Weights of a small transformer language model.
Size: MLP 1792 ReLU, vocabulary 8192, 30.5M parameters.
Each number is 200 + 30 x the weight over its row's rms, rounded and kept within 0 to 999. Layers, rows and columns count from 0. The size before them is the row's rms in percent of the matrix's.

# layer 5 MLP up, 1792x512, rms 0.0305, rows 284-338, columns 64-127
096,188,188,282,229,184,189,270,255,155,164,166,195,231,190,180,205,183,259,225,232,209,207,237,173,230,145,201,208,230,197,171,283,255,221,243,214,232,254,218,185,193,193,161,224,169,164,181,168,206,153,196,208,159,220,234,140,179,215,168,198,209,148,202,223
088,186,182,158,219,238,161,228,204,168,208,138,219,168,219,168,190,206,195,194,187,208,191,285,196,210,260,192,162,211,213,210,218,205,179,180,230,209,174,172,167,242,208,194,260,195,183,153,177,242,165,215,203,146,212,226,207,180,276,157,254,202,216,181,264
102,206,152,184,168,195,164,239,160,201,227,231,169,178,202,167,219,221,186,232,208,214,196,243,230,234,186,196,229,171,203,152,223,214,214,224,199,205,227,186,214,190,223,228,217,173,211,205,149,183,185,221,221,186,201,203,237,199,180,205,210,230,159,165,250
103,182,149,225,261,199,205,233,235,214,198,215,210,210,188,187,257,239,275,119,197,149,184,211,185,215,184,154,205,216,203,205,202,163,165,196,233,216,206,271,197,196,168,193,248,219,215,224,246,247,221,220,171,201,251,164,131,207,198,134,164,153,228,186,225
107,200,230,269,154,241,224,207,174,219,214,197,255,215,190,181,205,189,241,198,197,258,232,228,201,188,188,191,194,129,204,190,172,206,173,248,294,176,171,182,215,214,200,186,162,242,138,216,251,242,147,232,190,251,174,228,170,238,209,185,169,185,186,144,217
097,220,222,230,192,250,131,245,183,258,230,256,208,194,181,174,207,180,205,230,204,200,187,191,218,184,199,202,232,213,209,173,192,233,191,180,214,153,146,264,197,191,192,175,202,157,166,174,198,231,226,161,161,172,219,160,192,163,189,231,207,158,240,232,193
101,162,171,169,233,220,227,199,210,209,265,216,169,193,187,184,221,207,252,185,238,185,153,185,156,208,145,213,205,228,186,196,194,172,188,259,238,193,203,193,195,221,187,217,191,218,122,190,177,191,213,212,162,179,238,219,174,226,179,234,194,118,203,250,223
098,193,185,270,180,155,224,228,208,213,179,216,192,180,206,205,176,245,201,228,167,187,186,193,231,225,214,190,162,223,230,198,234,180,216,191,211,171,230,188,188,238,205,225,221,203,221,202,172,204,191,178,194,155,163,196,143,212,140,203,201,246,157,142,250
100,196,256,217,208,193,212,224,233,217,231,157,256,181,222,216,179,175,235,172,201,152,191,224,213,232,144,228,248,222,191,242,217,236,217,191,238,201,204,196,151,217,181,210,208,189,189,227,170,146,131,208,205,208,205,206,190,208,189,219,126,223,189,167,172
104,253,220,199,211,211,182,164,219,182,233,212,203,259,229,232,165,207,232,211,219,131,182,195,226,151,198,274,168,210,171,207,176,156,183,177,214,166,162,191,214,244,253,219,189,215,224,258,179,197,152,208,240,150,214,155,195,214,191,221,194,241,211,174,176
104,253,202,197,240,184,185,187,159,194,288,227,174,187,212,221,224,186,216,187,202,211,209,225,185,176,191,209,266,209,211,165,163,182,195,218,185,213,257,203,216,234,169,223,228,188,183,198,219,182,194,206,209,248,152,175,205,116,201,202,171,175,228,201,238
094,181,230,238,192,183,162,231,195,134,205,189,199,216,210,235,218,183,208,172,200,243,186,215,222,131,187,238,206,234,126,195,190,200,229,158,236,236,200,177,205,218,250,175,236,217,218,170,185,247,232,274,215,181,237,200,171,193,177,205,239,172,155,185,210
094,233,255,201,175,285,196,243,231,205,210,226,210,228,205,238,181,210,179,184,203,223,178,239,152,181,194,263,242,220,232,163,207,179,189,248,211,202,178,181,186,205,271,152,151,236,177,258,191,205,203,178,185,201,177,171,191,198,207,224,217,255,181,166,202
097,221,204,210,220,245,189,187,187,205,252,263,197,205,247,177,223,194,251,219,256,203,177,191,182,207,204,199,224,224,189,201,157,130,210,241,184,197,184,209,227,205,215,260,210,138,167,168,195,222,227,208,180,196,225,148,219,274,193,210,192,198,224,198,219
091,204,170,200,216,188,191,157,169,227,230,241,216,222,177,150,200,285,255,196,234,196,213,139,165,208,168,194,213,243,265,205,198,191,199,217,188,227,205,197,128,227,147,202,159,204,202,229,182,197,221,284,197,186,112,164,175,172,200,205,201,213,234,216,248
099,239,206,184,198,164,195,191,188,224,201,120,233,203,216,145,172,189,203,228,173,189,210,209,216,189,152,142,226,173,215,183,194,222,228,208,194,179,202,228,150,174,179,157,232,194,151,204,284,158,180,156,201,183,181,210,163,166,189,228,190,195,215,206,215
099,184,192,224,207,228,191,207,253,181,270,199,218,231,207,172,236,198,263,197,233,223,188,199,199,252,237,192,251,216,237,210,127,170,127,188,193,207,214,217,199,228,188,248,207,151,144,187,186,151,238,206,240,201,133,215,130,205,214,230,173,200,197,165,209
102,233,227,229,195,176,203,198,177,231,226,187,205,214,182,173,204,226,162,221,202,162,229,149,259,195,180,208,235,184,174,187,229,190,124,189,210,181,225,196,188,166,137,156,178,222,148,211,181,278,227,151,192,194,211,194,173,238,268,244,202,217,256,154,163
106,248,214,234,198,184,192,154,205,159,216,231,211,182,247,147,197,188,170,184,159,232,236,131,190,148,219,212,241,183,206,190,216,199,184,229,249,190,229,202,173,197,166,292,246,184,176,191,226,164,194,220,153,216,227,187,212,197,182,236,100,220,212,217,200
103,204,205,245,259,167,256,216,171,160,190,186,202,192,280,155,210,216,256,202,175,240,182,184,242,166,200,175,179,182,223,176,196,207,181,226,249,190,178,232,223,200,145,240,230,176,218,189,194,197,234,222,242,148,189,193,170,172,189,245,228,179,200,190,212
095,221,200,196,214,201,248,206,170,207,137,181,161,265,164,198,150,253,229,218,215,176,227,195,184,194,176,207,170,244,204,200,185,190,237,203,178,206,247,225,240,255,213,153,220,199,149,156,184,228,170,229,232,199,212,196,209,182,181,278,185,213,219,216,205
090,251,188,240,229,177,191,238,179,205,217,221,223,261,200,179,134,197,212,196,181,135,192,186,228,240,202,190,219,211,133,169,176,220,204,224,245,195,186,196,205,187,170,162,230,189,169,162,237,276,228,208,178,240,178,168,197,178,189,168,219,211,201,243,173
100,196,179,168,184,143,163,182,236,169,199,159,208,187,192,183,173,186,177,167,203,190,236,222,240,169,178,219,225,199,170,239,203,127,206,205,211,169,225,170,177,170,181,228,240,201,219,249,231,200,203,209,197,183,218,193,174,223,184,217,180,244,193,158,213
087,183,147,224,222,208,223,229,235,264,191,233,191,162,176,187,201,207,182,209,172,191,176,183,255,201,180,152,257,177,211,133,234,272,240,184,210,220,186,151,218,211,196,197,180,224,183,193,217,243,220,187,213,202,197,218,204,220,249,175,197,150,192,216,242
109,252,226,188,202,170,186,204,247,161,192,221,220,195,235,221,177,175,238,206,195,144,191,193,225,223,203,221,194,211,204,194,162,196,236,207,207,167,169,244,224,204,236,152,188,206,191,164,212,197,190,228,229,262,203,207,180,208,203,207,170,196,167,129,220
094,225,224,252,202,209,196,142,201,203,185,251,185,186,222,187,193,174,267,182,208,167,225,237,247,236,133,197,183,255,184,206,188,213,240,198,224,212,201,167,235,205,241,207,170,236,220,187,220,237,232,212,169,187,262,196,145,191,221,193,163,268,202,166,232
098,217,186,237,173,176,252,205,198,226,180,234,237,247,229,199,197,189,221,181,274,162,198,208,274,179,176,167,176,222,241,240,143,166,181,177,236,190,183,173,162,206,216,190,184,227,201,254,218,196,182,208,193,208,267,229,179,190,240,149,209,124,212,151,158
100,249,189,217,179,239,186,240,185,217,253,171,206,206,204,229,204,228,209,224,207,279,159,223,203,172,143,195,169,191,211,172,237,242,191,232,235,196,198,239,154,188,155,205,248,188,216,203,260,184,202,250,213,166,259,244,219,201,204,189,204,202,216,160,255
094,213,183,249,232,142,195,241,221,196,168,200,212,224,233,203,164,239,229,164,223,148,223,159,190,205,210,199,207,195,236,246,178,168,161,238,203,227,218,153,202,239,260,205,205,146,146,211,187,201,170,164,210,180,221,209,190,176,177,203,152,171,200,216,215
108,197,192,179,246,181,218,212,223,181,217,196,245,250,200,196,195,209,241,167,190,182,229,219,222,211,218,206,234,220,182,137,198,186,215,193,209,191,193,207,172,186,207,179,188,192,217,209,183,220,157,191,161,204,227,214,141,217,208,161,223,204,221,235,222
102,254,157,242,178,234,191,247,221,181,197,233,200,222,191,150,194,229,180,199,216,193,150,256,139,155,177,160,216,205,218,223,176,252,177,222,242,168,218,166,221,186,198,193,156,190,176,264,280,224,244,200,127,202,134,219,198,221,199,235,195,246,200,227,204
103,202,174,229,215,234,203,209,200,187,187,267,200,202,261,176,245,195,246,227,245,221,239,166,239,181,186,181,222,233,133,184,185,168,195,235,228,192,124,171,188,215,144,170,215,142,200,230,248,231,160,192,206,232,136,177,193,163,197,189,174,236,201,206,221
106,181,219,202,169,213,216,172,215,222,197,221,217,168,221,215,188,218,198,151,202,147,213,230,249,253,123,162,184,192,193,209,233,84,209,227,205,218,190,208,225,257,193,193,196,185,203,200,151,246,201,202,165,202,171,121,172,147,131,229,231,145,220,161,189
099,206,229,221,204,227,162,187,201,230,262,140,220,218,197,151,203,178,199,170,209,174,179,206,215,168,180,234,224,210,237,213,229,215,164,184,146,205,271,193,219,160,180,197,244,224,181,201,208,207,222,217,209,166,163,188,165,175,175,215,230,148,154,222,153
096,246,213,223,155,182,185,155,227,252,208,205,207,223,181,233,144,187,212,244,224,214,221,251,193,179,248,170,200,201,195,201,179,194,146,181,264,229,204,158,240,200,196,178,156,217,160,218,194,225,196,206,148,204,188,204,220,212,199,160,219,212,150,182,208
098,227,209,188,190,173,211,212,227,162,197,165,199,158,205,244,161,253,226,172,193,211,177,193,203,159,206,171,210,184,212,195,153,206,179,171,159,158,213,191,223,185,202,200,264,149,201,234,163,228,165,183,215,201,200,156,173,167,209,229,166,192,230,213,260
097,264,223,234,206,181,257,214,172,185,196,214,276,168,214,217,176,209,176,125,189,182,206,199,196,187,208,191,243,172,206,140,238,198,181,238,179,198,213,163,219,180,226,213,237,161,237,205,186,274,177,196,165,192,231,155,193,160,211,207,252,196,231,207,203
104,241,241,209,260,192,222,180,219,215,217,177,201,178,197,257,253,226,198,208,212,211,161,183,184,229,157,201,178,199,159,204,185,213,185,231,192,193,198,182,192,201,205,166,181,166,181,204,179,166,216,243,216,247,210,148,206,199,205,190,179,147,185,168,181
098,242,208,202,227,240,203,135,172,208,185,242,188,204,172,170,176,222,176,248,236,220,226,138,203,228,168,198,243,212,184,193,184,201,192,164,247,197,219,236,210,193,171,192,226,207,204,269,159,197,188,218,138,206,134,155,152,209,209,194,191,222,156,225,169
103,216,179,205,262,270,180,229,190,206,201,212,222,112,217,238,198,211,184,176,239,167,208,226,184,244,205,225,222,159,190,218,133,180,209,195,201,175,271,157,172,216,188,219,180,163,155,198,133,183,256,189,224,245,119,171,166,179,171,192,198,220,259,169,211
105,199,201,221,219,207,222,199,213,143,204,186,188,220,183,163,242,228,230,227,164,155,195,180,201,190,113,171,234,192,189,171,232,139,193,193,208,170,185,231,166,208,201,190,262,236,152,235,184,232,183,195,205,222,173,206,175,171,201,244,280,162,250,223,176
100,235,224,238,210,234,268,174,231,182,198,154,204,153,204,156,212,180,196,182,228,174,230,170,196,166,170,126,198,196,182,129,224,209,207,197,240,194,174,146,158,242,194,143,184,193,189,244,205,183,232,204,191,154,186,205,190,194,232,194,214,207,197,230,198
107,203,184,216,210,196,196,185,237,169,209,229,204,216,215,155,236,247,172,234,184,144,228,161,257,218,175,196,204,202,223,192,197,189,220,253,167,183,195,173,220,133,173,149,217,222,234,200,196,190,188,207,179,195,145,135,149,271,231,212,280,217,216,208,199
101,233,181,177,208,208,222,171,170,177,202,213,234,169,188,212,201,265,206,176,191,170,151,253,190,245,187,204,207,157,169,139,238,177,201,207,208,178,262,206,279,217,221,219,147,182,197,193,194,214,180,214,195,230,194,171,186,225,191,199,169,188,250,156,257
111,245,236,217,173,252,204,206,157,192,197,232,269,190,220,213,262,222,166,201,246,232,192,240,194,214,225,215,262,172,186,205,167,217,157,199,177,168,191,221,215,191,182,258,222,194,156,200,177,178,226,188,199,218,214,214,194,215,188,145,174,231,286,159,194
104,193,179,268,237,178,230,190,191,169,241,175,160,242,270,216,242,185,226,195,200,220,190,235,256,205,152,223,188,263,231,195,164,227,165,168,178,190,158,265,233,174,160,236,131,189,185,203,276,222,217,215,242,200,177,185,231,162,194,228,170,168,172,238,166
102,236,244,191,180,202,207,283,164,236,197,194,223,226,190,227,155,204,209,179,161,228,205,247,182,249,166,191,167,155,207,211,260,181,200,191,214,190,195,186,188,199,215,197,172,144,210,229,214,202,239,218,152,201,169,160,236,138,202,154,185,244,203,203,182
104,166,182,247,181,208,180,182,232,218,220,250,195,182,202,175,194,218,199,238,252,221,189,254,208,209,202,227,223,211,256,181,230,141,157,164,194,186,217,239,173,189,178,244,217,223,189,204,264,204,224,226,159,202,168,166,187,266,163,186,186,203,194,180,221
102,228,214,222,205,146,193,215,206,233,174,198,246,230,286,176,197,202,234,190,214,138,215,162,234,175,125,167,199,175,175,225,196,245,219,201,191,194,186,216,225,201,157,219,208,239,229,181,174,207,176,153,200,236,188,173,203,163,208,193,194,190,188,176,198
103,187,195,174,127,187,176,216,187,180,203,236,233,176,237,171,152,228,172,159,234,249,194,231,222,206,194,161,219,225,188,207,186,176,131,210,241,183,236,187,231,217,221,186,232,188,211,193,234,226,249,208,169,244,189,184,180,181,166,171,244,179,238,178,165
126,202,201,241,222,184,217,204,169,253,239,249,163,184,277,213,207,215,217,207,170,175,222,251,196,201,184,199,175,168,206,243,141,221,233,209,211,179,177,131,217,181,181,237,191,183,216,175,231,251,210,200,180,225,195,210,204,205,227,167,213,204,186,213,149
104,188,204,228,213,188,173,248,166,224,211,182,244,221,226,233,179,212,207,235,231,134,202,243,179,226,193,206,172,233,205,198,161,247,197,176,176,208,235,188,169,212,216,220,227,163,219,210,207,219,199,202,225,188,231,192,216,194,177,175,193,218,167,175,169
099,203,225,222,221,222,219,192,184,164,209,173,205,228,240,241,141,200,220,144,246,233,194,204,248,222,193,222,174,205,200,192,187,186,164,241,240,149,185,229,219,213,237,162,212,234,115,191,135,223,210,183,198,191,228,195,171,234,225,212,184,196,241,171,215
103,225,203,196,237,185,181,196,239,221,237,183,224,195,209,226,177,227,242,206,177,182,188,218,224,210,234,227,203,164,148,169,158,225,215,173,197,166,258,208,148,227,211,214,242,157,201,216,209,182,189,208,218,182,181,206,155,189,187,151,208,231,210,146,226
103,192,190,217,230,239,237,203,195,177,146,203,228,162,246,201,134,248,244,233,222,138,208,191,183,187,182,207,226,244,233,186,212,205,227,208,196,182,234,212,169,203,192,215,203,188,211,233,272,216,213,203,142,212,146,157,193,218,219,220,199,227,204,157,210
# layer 5 MLP down (transposed), 1792x512, rms 0.0229, rows 284-337, columns 64-127
085,127,222,163,247,206,225,179,211,178,196,148,185,182,183,202,220,164,181,224,173,218,231,194,220,224,221,170,200,250,277,186,192,199,172,207,164,244,138,180,194,165,205,186,202,221,210,244,246,163,218,201,190,228,180,206,172,106,206,222,236,240,211,175,225
080,185,198,251,206,202,259,168,143,232,204,163,206,217,108,297,249,171,144,198,177,189,177,194,211,159,218,158,233,195,197,191,205,209,182,136,231,198,220,221,147,211,157,205,220,203,218,227,154,138,220,173,213,208,182,215,204,154,210,216,191,191,232,187,152
101,231,165,204,218,179,194,197,202,136,150,208,208,204,206,195,174,222,205,152,209,212,173,168,178,183,251,157,231,180,175,220,200,263,169,176,240,192,166,200,244,206,152,232,231,216,180,181,223,161,187,230,210,147,219,252,229,118,226,154,214,181,235,185,216
092,195,230,221,186,215,118,231,161,266,206,225,221,194,152,145,202,218,230,194,166,169,234,196,196,188,226,182,212,175,241,200,232,165,253,169,190,235,227,209,189,204,201,199,202,216,232,192,191,258,190,152,176,163,185,149,163,241,249,146,163,180,206,182,203
106,204,212,188,192,203,215,190,177,204,203,149,162,214,235,176,215,206,218,203,214,248,215,294,151,194,230,181,216,199,226,182,221,201,235,243,190,203,179,221,191,214,207,143,235,197,201,211,261,222,191,153,169,221,189,202,193,113,191,212,223,199,219,166,174
108,202,237,127,198,257,194,192,222,263,173,202,190,210,262,242,177,164,197,213,208,219,212,213,195,232,239,184,211,218,224,217,216,194,171,266,166,155,148,223,176,117,172,224,203,203,234,224,169,236,209,214,208,230,196,173,182,213,195,167,196,151,167,185,160
099,203,201,209,164,199,198,265,234,187,189,220,238,149,188,250,194,211,214,172,254,269,192,253,211,255,198,182,182,160,123,193,182,191,201,177,170,186,144,137,216,174,168,197,167,216,272,162,169,170,260,175,239,252,182,228,256,206,214,243,198,241,208,247,174
096,181,229,152,165,229,242,171,229,210,210,199,178,236,220,207,213,231,197,229,171,183,232,177,227,224,188,224,154,225,167,183,174,228,240,236,195,214,217,198,185,171,188,193,195,233,220,216,241,202,120,167,159,239,174,246,207,210,187,236,186,180,219,261,229
102,156,213,233,253,187,206,195,174,231,166,245,200,184,186,158,206,224,197,168,214,214,182,189,152,238,192,225,232,213,202,190,199,220,182,179,263,170,222,210,226,225,228,207,201,211,207,219,184,253,196,183,159,228,208,171,180,185,168,222,230,198,200,263,240
105,143,226,248,210,208,255,193,201,211,228,194,202,193,195,225,254,186,186,199,215,141,238,179,174,199,194,165,201,169,206,188,195,196,241,150,260,227,197,208,233,226,205,149,231,201,226,206,200,249,231,158,135,205,207,196,214,193,197,247,228,124,217,241,238
103,173,197,214,238,204,198,217,202,167,162,153,215,232,174,198,200,228,249,202,130,158,187,197,189,178,235,178,215,207,187,253,197,197,166,200,177,223,145,218,279,199,132,206,168,225,206,174,219,202,188,165,171,236,222,173,137,205,167,226,218,232,199,174,202
084,223,153,239,179,254,223,196,222,222,203,196,240,206,216,197,275,177,193,230,166,203,188,236,214,194,217,190,162,161,210,156,179,140,188,188,201,185,209,193,220,209,155,153,249,220,202,168,190,210,233,260,203,260,201,203,141,150,196,164,175,248,238,207,180
089,168,178,185,176,203,137,205,194,199,219,206,266,202,194,201,190,202,171,186,182,149,228,198,230,235,141,233,189,181,184,168,202,164,223,181,202,197,204,176,211,226,184,167,193,185,190,251,197,216,243,192,248,177,167,193,198,201,245,180,155,202,200,244,200
094,206,219,194,237,228,163,195,219,210,237,193,195,182,164,178,222,224,199,244,220,129,174,207,215,189,196,205,260,141,138,195,186,199,189,154,198,209,205,167,145,173,196,120,201,207,203,137,209,233,191,208,185,225,204,219,238,207,250,166,219,230,227,179,179
080,236,207,187,179,210,177,229,184,169,150,217,202,185,194,209,182,136,209,193,150,196,183,158,197,189,218,219,175,197,174,174,219,233,208,170,212,250,188,225,227,194,213,203,230,150,204,179,247,214,188,159,150,109,218,266,166,202,178,219,186,191,170,153,180
098,161,216,192,218,196,222,171,194,205,204,236,193,197,187,203,191,177,202,210,193,223,254,252,196,205,191,237,200,166,190,204,224,209,117,261,171,206,192,232,197,171,187,196,190,182,181,194,236,199,146,167,213,237,159,159,188,218,210,224,185,184,237,223,255
099,189,176,200,243,197,174,244,192,215,159,217,223,141,229,245,185,146,204,184,243,178,194,189,183,207,213,236,248,253,179,209,175,196,186,189,204,213,178,184,194,212,138,179,181,218,141,195,210,153,206,177,213,205,211,206,239,202,141,258,130,253,236,175,232
116,223,183,198,192,214,155,272,249,190,225,201,192,220,220,169,219,173,202,195,199,203,211,158,147,210,233,229,254,274,204,172,188,217,207,223,234,187,147,169,193,168,241,207,195,208,182,141,159,180,209,160,216,218,136,278,251,215,138,261,229,199,162,176,209
105,168,205,121,205,164,109,222,202,207,155,187,221,199,206,117,196,210,143,230,204,218,169,240,257,239,218,208,190,219,227,181,232,207,213,173,162,220,170,165,211,267,212,198,189,163,183,193,189,197,258,218,165,195,199,148,264,221,168,156,183,179,195,217,242
107,216,170,218,204,203,178,185,198,175,145,225,211,179,207,246,233,233,229,181,213,141,209,227,260,252,185,189,257,244,262,191,160,126,194,158,269,171,158,216,234,169,202,211,203,209,201,206,215,235,179,244,219,254,141,244,187,243,227,170,197,244,196,194,178
088,224,229,192,254,208,151,158,226,190,231,185,203,157,205,212,229,176,185,203,221,221,197,175,183,221,227,205,212,180,177,209,214,212,202,177,213,225,195,257,210,152,210,214,209,205,243,162,234,222,199,198,192,206,153,127,179,195,169,209,153,227,200,200,224
090,200,160,154,247,234,230,198,189,183,160,269,185,151,166,190,197,160,217,184,208,161,231,196,205,202,234,165,160,169,170,151,192,226,198,228,187,248,188,202,201,205,196,237,280,242,212,127,245,184,198,223,265,210,210,219,226,191,205,145,181,250,177,166,243
102,252,254,210,214,195,234,202,161,179,206,221,164,239,149,223,197,178,167,205,168,195,133,154,159,236,179,197,209,188,219,208,218,225,195,176,222,231,198,203,204,159,206,189,180,228,162,208,215,167,183,163,173,183,166,183,174,207,223,178,187,194,216,219,171
083,207,240,173,242,200,167,154,209,185,260,188,200,229,244,147,219,111,204,213,193,189,224,164,204,145,158,174,233,212,217,168,153,162,220,243,175,245,198,206,154,207,247,209,177,217,222,227,186,165,243,206,166,133,186,191,161,156,139,227,180,243,181,186,225
115,214,251,154,193,140,238,222,229,180,190,168,196,141,172,246,204,191,228,148,178,184,207,197,180,165,221,226,204,229,182,197,213,188,202,174,223,215,200,239,187,215,222,152,219,205,195,157,211,212,247,203,167,219,251,188,199,191,212,261,154,161,208,132,221
087,112,198,211,232,208,234,242,306,221,173,211,157,184,199,200,273,226,206,188,178,233,187,229,174,147,148,155,239,207,244,146,218,195,176,181,148,187,177,227,200,158,192,248,198,192,223,192,215,181,196,149,201,218,186,185,204,214,203,211,233,190,175,248,204
096,180,271,203,216,173,167,211,201,173,117,162,163,131,191,231,189,276,184,155,257,187,222,196,207,203,182,227,210,214,233,185,230,213,183,224,187,215,206,223,180,130,191,191,206,199,195,193,222,197,251,191,188,197,191,189,202,190,225,185,241,164,268,209,282
099,233,150,193,163,231,225,240,146,202,250,202,202,196,228,178,195,217,184,241,273,200,195,208,177,215,179,184,241,218,149,164,211,241,182,180,160,154,216,223,203,189,159,152,201,199,156,253,172,195,271,175,261,209,190,177,224,192,142,188,154,200,166,222,223
084,190,233,174,209,253,178,188,185,235,190,216,235,187,166,197,263,242,158,222,177,179,235,148,258,161,220,215,175,215,157,198,178,232,178,166,179,178,268,197,233,170,182,169,166,203,191,230,224,226,234,201,205,233,190,194,161,208,221,183,157,222,171,187,186
104,181,208,246,197,220,220,192,170,239,201,220,226,201,200,133,225,196,244,165,210,220,217,172,224,246,221,165,269,188,172,174,179,164,182,125,141,172,205,177,195,227,209,190,229,203,250,221,215,213,232,223,222,216,237,231,190,214,231,183,204,180,194,184,226
100,158,254,171,167,214,173,189,153,242,165,198,232,218,214,234,197,183,184,164,180,182,228,196,202,207,221,183,181,198,216,196,183,272,216,175,168,188,200,226,274,223,200,152,198,176,209,207,254,171,208,188,176,213,232,157,221,239,198,213,192,186,189,195,205
097,188,224,221,183,227,168,244,151,175,221,246,233,167,220,223,175,200,204,205,173,213,256,192,222,213,252,191,256,218,207,182,228,160,235,200,248,177,190,165,222,178,224,155,198,187,212,187,221,201,191,191,236,195,203,189,175,198,192,214,196,131,196,118,201
104,189,178,197,234,259,252,189,252,185,181,242,229,233,247,216,167,209,262,219,172,259,227,215,151,282,201,182,169,271,197,192,137,231,204,159,191,218,240,226,208,183,167,156,164,166,171,200,232,241,179,240,200,158,206,247,222,174,177,157,236,197,209,169,215
097,190,232,182,128,220,220,161,183,160,163,246,238,182,198,201,173,218,172,186,175,226,185,219,138,214,190,190,268,195,246,238,249,195,194,167,145,174,184,181,217,207,178,213,213,145,206,185,201,184,199,178,176,226,227,171,196,171,174,222,245,244,209,202,152
088,209,182,183,206,221,209,234,191,168,192,207,234,198,220,178,184,238,156,109,196,194,222,208,178,183,259,202,189,231,220,161,205,206,184,251,249,239,195,199,170,225,174,193,261,205,247,194,219,206,194,184,200,213,184,221,217,205,199,207,213,164,215,241,187
088,177,233,216,277,162,243,243,246,185,241,180,143,235,190,143,225,206,194,168,234,244,282,247,129,185,198,153,234,201,159,230,180,177,171,214,187,178,183,204,155,213,229,210,182,255,202,149,170,161,260,181,185,217,187,212,263,190,179,193,141,192,180,219,195
093,162,198,179,232,206,159,221,244,174,136,204,130,216,212,225,240,232,194,205,229,209,227,179,225,213,175,205,176,240,192,177,143,214,174,194,185,204,196,207,194,201,145,179,138,201,171,224,222,154,174,221,244,270,138,235,210,244,237,232,196,178,129,199,165
113,147,179,229,203,217,238,195,152,272,123,187,215,196,180,211,247,200,157,195,149,189,212,199,248,238,218,172,156,166,202,232,145,222,191,186,189,229,201,199,142,219,212,250,201,217,197,253,177,175,246,230,226,230,185,182,243,149,214,188,222,199,206,210,208
095,222,202,213,184,151,262,168,186,205,214,190,160,177,221,191,189,193,208,207,137,175,251,243,195,177,179,174,187,207,178,182,205,263,166,204,219,224,202,180,157,221,205,166,208,192,164,201,198,199,206,166,161,136,164,236,171,210,239,245,249,224,209,138,155
105,201,218,240,190,228,217,216,240,245,219,216,193,205,235,197,233,118,174,248,191,152,219,200,161,216,291,209,165,179,237,231,220,245,179,213,163,183,177,206,167,230,191,203,182,184,243,163,223,197,185,181,158,198,244,169,177,145,195,183,154,182,233,175,208
112,185,218,163,235,194,188,186,222,236,170,178,205,245,207,226,223,202,251,225,193,208,155,245,167,170,209,186,241,184,190,224,192,212,178,209,180,199,209,192,238,235,176,199,163,244,190,261,221,207,260,197,197,205,170,224,182,155,213,233,219,218,226,218,213
097,191,240,200,192,188,207,240,174,245,148,244,151,162,213,174,185,184,173,213,186,195,196,227,237,215,208,230,215,157,210,162,177,205,185,194,181,194,232,186,189,201,214,139,216,141,152,216,187,227,219,185,188,176,187,156,260,166,174,170,234,238,209,228,179
112,203,226,192,185,205,177,212,209,253,177,207,196,277,170,165,170,185,184,167,186,174,187,207,211,173,179,211,222,174,210,189,202,232,214,181,246,171,241,218,194,250,253,257,195,228,194,176,169,217,262,222,169,198,214,269,182,210,291,243,178,194,204,182,226
104,235,214,220,261,245,213,202,189,217,261,163,221,184,224,167,213,193,245,193,189,194,201,135,187,151,214,214,243,191,207,205,210,224,200,205,231,189,183,220,198,228,232,225,223,194,225,185,227,113,231,237,195,177,163,211,190,218,193,192,182,174,245,245,155
125,183,184,219,178,199,178,156,204,216,185,201,189,202,180,227,218,143,170,181,228,217,234,179,220,175,235,200,176,191,189,130,185,228,235,207,217,207,193,206,218,230,178,138,197,245,158,214,202,217,219,203,186,214,183,168,236,177,198,188,200,225,135,204,223
111,221,181,140,159,248,119,226,188,202,143,239,201,135,233,203,223,292,226,193,187,200,191,221,231,216,241,157,165,144,211,149,157,195,208,222,210,178,213,209,174,205,238,170,189,189,254,210,259,142,131,211,176,228,209,190,256,172,208,169,271,211,237,133,238
114,166,153,168,224,189,242,138,196,244,166,250,177,234,174,168,198,249,179,225,242,173,191,181,198,151,215,188,185,197,189,231,219,211,178,214,195,254,216,178,188,175,188,231,188,241,162,241,202,180,240,239,199,187,165,245,230,239,191,217,221,197,189,250,166
105,158,243,214,170,222,150,167,222,256,205,176,177,175,228,176,206,268,198,206,162,231,222,214,218,199,143,188,174,179,252,229,230,165,211,201,162,206,240,177,233,199,217,183,186,186,261,170,200,170,208,175,216,206,234,196,205,179,203,171,202,144,249,207,196
105,199,201,211,157,205,195,189,223,194,232,207,167,188,195,207,191,178,190,197,148,180,205,159,164,174,179,250,166,208,178,187,206,215,201,158,170,150,232,193,164,228,178,213,157,170,230,195,180,186,208,196,180,199,200,218,193,166,211,180,203,123,251,198,250
110,183,229,165,185,270,240,165,133,216,186,232,183,224,193,199,222,166,215,166,244,217,250,186,206,156,166,156,191,190,157,176,180,241,199,210,249,195,172,181,159,181,190,245,224,226,214,242,192,169,226,194,185,167,206,209,170,174,182,160,226,241,210,233,229
139,206,193,243,163,198,196,178,155,210,223,243,175,182,215,260,181,189,248,251,121,191,176,208,151,237,226,226,169,198,198,185,175,194,257,173,185,194,185,202,216,170,184,203,227,222,172,193,222,172,240,116,153,201,188,246,239,163,202,215,283,221,194,175,186
106,180,143,153,193,197,232,238,154,174,164,233,260,170,197,166,211,174,206,173,246,148,241,268,244,192,252,176,161,218,203,174,197,172,227,171,154,172,174,162,206,206,181,204,154,195,160,195,236,184,209,223,185,234,196,200,187,234,213,173,203,201,181,150,226
102,188,214,204,190,198,198,194,181,243,241,222,173,200,215,190,137,189,163,266,259,181,260,187,190,140,164,154,251,185,257,156,238,215,185,226,238,216,180,204,204,212,244,209,230,193,228,194,234,236,220,216,182,250,212,233,167,200,212,192,138,213,161,263,195
107,163,163,159,228,164,162,206,199,196,217,215,191,165,190,192,208,188,174,216,217,201,197,211,192,185,231,212,151,176,198,219,235,241,230,154,240,197,235,204,180,181,180,185,198,144,184,230,230,170,169,158,162,210,184,202,211,175,240,164,269,225,185,160,180